Weights of a small transformer language model: biases.
Each number is 128 + 24 x the weight over its row's rms, rounded and kept within 0 to 255. Layers, rows and columns count from 0. Numbers have three digits each. The size before them is the row's rms in percent of the matrix's.

# layer 5 attention key, 384x384, rms 0.0736, rows 155-169, columns 288-383
103:141089129093120137125112118138157142114155139139148182094108122099127140173153102148123089110140153115143098119115127111150130148128111139143083124136167106166165140154107130115136109111151121160171114112123119144144145108099152106108124105141140100162121106137120101114101108168151141123
097:113127132132126152108131124162107117104134150154129124130149126116118121142078118108112114135153123101091134123135118113122135106127174108150128117078144130163150124092103149105143078144120126139101159092179144150110122114112133121128135113161129114140110117066125117162124159137101134086
088:088099124157135138102118118126146087112144176104146148133067106067124177135101130146158111141135084124101161129136136112133131148134139108070173145136169150098092144137141078103141098120125148163141121159121115126138126148079134114097115086129118063113081132160147159126142102109163137127
095:109121113154110141153139138150191154158105130108169154113121081170115107119149096137179136170114143107085122162142080149169137122108146138113121141153116145153112162068153124138136142163138149091113130109133138104086144142166142150138081144132153145167113113113148139119124127119101150129
096:124137155133147166156107119116110148156155135159074124117131162135122131124122128097112150136115145083130123149137123145098134141157131122128100112136127122100112103113127119106061126129149145103107140112120096090120160139136145186141098103089110124168128163153172165138100123151104104120
099:119133129105150118107091147104108127130109091120068116128079101106174133143153138148091119163123107170109135130133122098131185141149156152127168096107101078110110177138134123130166157105114097113126161132122067164142152089101100113131131143143139117117127122147126119061149121161116124119
092:081108161094124120137153127106113106148147138144122154154084175149169110099106085165082106158114144112119123133154088126091130151103142095114116110153128120105123124142112118161102096121126127076129087177145172110111131152133128092097132125136162118103133147138108108178149133164109135088
103:114140111146161144085155107121135110095208107123107133116112087091123160124089149112166140161131131088108128132120154117117146065113108112105155128122143133099150110101129153127118122167170118155157116102108145143089111107151135136133113102102120164131094120146101081151127112129147127152
103:154119137151103154186141142105128135124122138141134173118151127183154110116116110143165150131130116140103101150138119109127125144106117143124117121108125183154093116094098097110153151123121123043083126143148142143131149132120134112131117120123117164131111135157149118147140126149088113089
096:130154133164114118128139143132150129125118155119113144196144137148129086150140088122111135115154099119144123157139131167119096132134138144133103125108104110133167174079134146144127120120129170157124115130117143118145157146116092102119142110126139156118140109164095091113129123124127121150
099:109126151168131152171133152114111141165142089160138102142131107138193163109146128132145091135130120126157096131122158127113127085147134121114115144101140149107137116154153163111077125123107082115124129156122074160128138099099137150126159118180112117110080160128146131156213131143113143084
095:143141139163149116136091133122118139147129086132109124105113136129116106094083082131130083150158084195104128129107141135120124118133138080053155152121134105129100100147106088126101141158145120149130103129111106125112134105126143130147120151144128144177144104120104132093125129161133154105
096:150126113109128093118112133140162122114156096144108167140188146151124131137185164152061098090103131122149112116108130108107114126082129139136153092179134133152126110141123133171153163133143142163116158094120124121168118129096092112143178153142117115126123118150127095110124123111105132126
103:088134100122133121091142118122111181156147125145088170129109157141129155139118131112122118126116118163091134117120083107134157118096104115109154131112133132117093141120131071184100125091149106167133121109103147132130156105120153151114135145188178151139120174142122146174109182105166121123
093:087168101142140120163154151108157095176134132096165117120135132111130133138131126131102122101138127101128099172129121102182139127156133133130126106131157131128175154101124088135147146179159153105149122131127114091111121138137126133108111155111180101129114141134122151063144136091054118082
# layer 5 attention query, 384x384, rms 0.073, rows 156-169, columns 288-383
094:144134129198092168147098142113125166150120132108152133120108106121054123148116082110127123155104121124177114107105107100113136077159146105121096129129148127134119141108127125140167117123150122128110099189133201120120129114113136132152140132142125119133154148092138139133088101129091112158
088:130131137144130123155129091163159106097105155116141134116146105109095120109103106125156078111133129104101102141096124096119121100099159076109145142141160081116103158124079107148150091151109115130107127157108113121158108112119139127150119123132126147162136124196111117150155090105187137166
094:136136131144107074132119141151154144113079119164096110080142086070136149078120128148126109141108103128162181163126105117126115143143119135110157129125081131121151111094108121130106125124155160157107134121137142157128160087118103160145138109137121112091125145130142126120119128149121117100
100:114118118149101119117119174117133095112140120121126141170122118127094146111119155147128117157141127044140137148153134156126158150102103096130158128093108111105138121102095135136154107108097132129116091132140136099103105166126109146134133115131103118097166143101131135098140113145106104131
101:151147146158141159140120142165130143140172136133102083093126086118159146093151125123157095128110114177108129150142141097132138129145106131124121153120117120115077119107140115134111176134066149096135138136121075117110137139144150091110156132137111109132072129122163137117131159079132136121
096:107114117098112139130121134144120137117151160122138149135100150103117115080130101155107111159157107107086168143120164084139108137111116136127138110142145132135173104138152148140156152090130135115145120191145154145120095164123143136130091113116145139141171062105128119108128128126152085163
104:118086151181153109117142102113147125146178118120112107071077100120144153138094130155108102124158121066096124103097122061142143098129121085087118135148164182161148140154126138133165123108146122142132100141144099127083103138177182085113145105154127125119118131150161114114130148093117116140
100:145105101123122143151101117103123123134105130098136122139147109136124133118125102138140090138116109080148149161162114133137103105079085167142106134097155149144094142102112123137153154107105133127139119117103110150110102149090136149141143151115128160158121090152153099146112145100177097128
097:155114120094133132096143115110105100111129148129134155104140132169120097115134107155134115110103117090111133132140081118155090192119133168145149143124124159085150148128137098168106119149110154149136172114143212156111144130156107159152113134141128156071134096125054176125102121139132123136
100:106175157134115120174126142112117155153143111146140110134163127172125114109110146120162131107109147143147173132165149160142178105112167129123129090125136137077086098115175134110143102117142096145139149140134070146156119099123163135172149123137163155137089118118126152154142134135146168127
096:145143159154152118122113131146125143136148135112087143099133134139081139132101155133140135141148100140068156140101109133082114113112109124103132170153112122101132146153104184154108101124135107152121132122153097139165114096120084114135099152111130153110147131136134110155102072148131172120
095:155167112094114132117116103126156125130140109155157128108157085132124152095131094140132140118111167132124124127157131136123143096083111117106158112079107157115150086107128153160111125151140124084151178087124095150109154114119109085096144134136121120149098129132123150088052129099118098116
103:089176124138124119129166123094115107118187153131157083125108111092146149102086155141141082114193149128154103134169168107119144118120105121159166127093089123097090152112128099141141127137134097112174125142074117096170139101124137117129115128136129088134106121128152114092123164108119096142
094:165121164084120131143161138114134116161131122110136160157148101124147161146125162119145112134134141099114180093105112121123120130137157152106113157086139166180138135109158098125161089171149160122111130126145160174117143150081124167130148159141123128107181155137155142126134131088111114132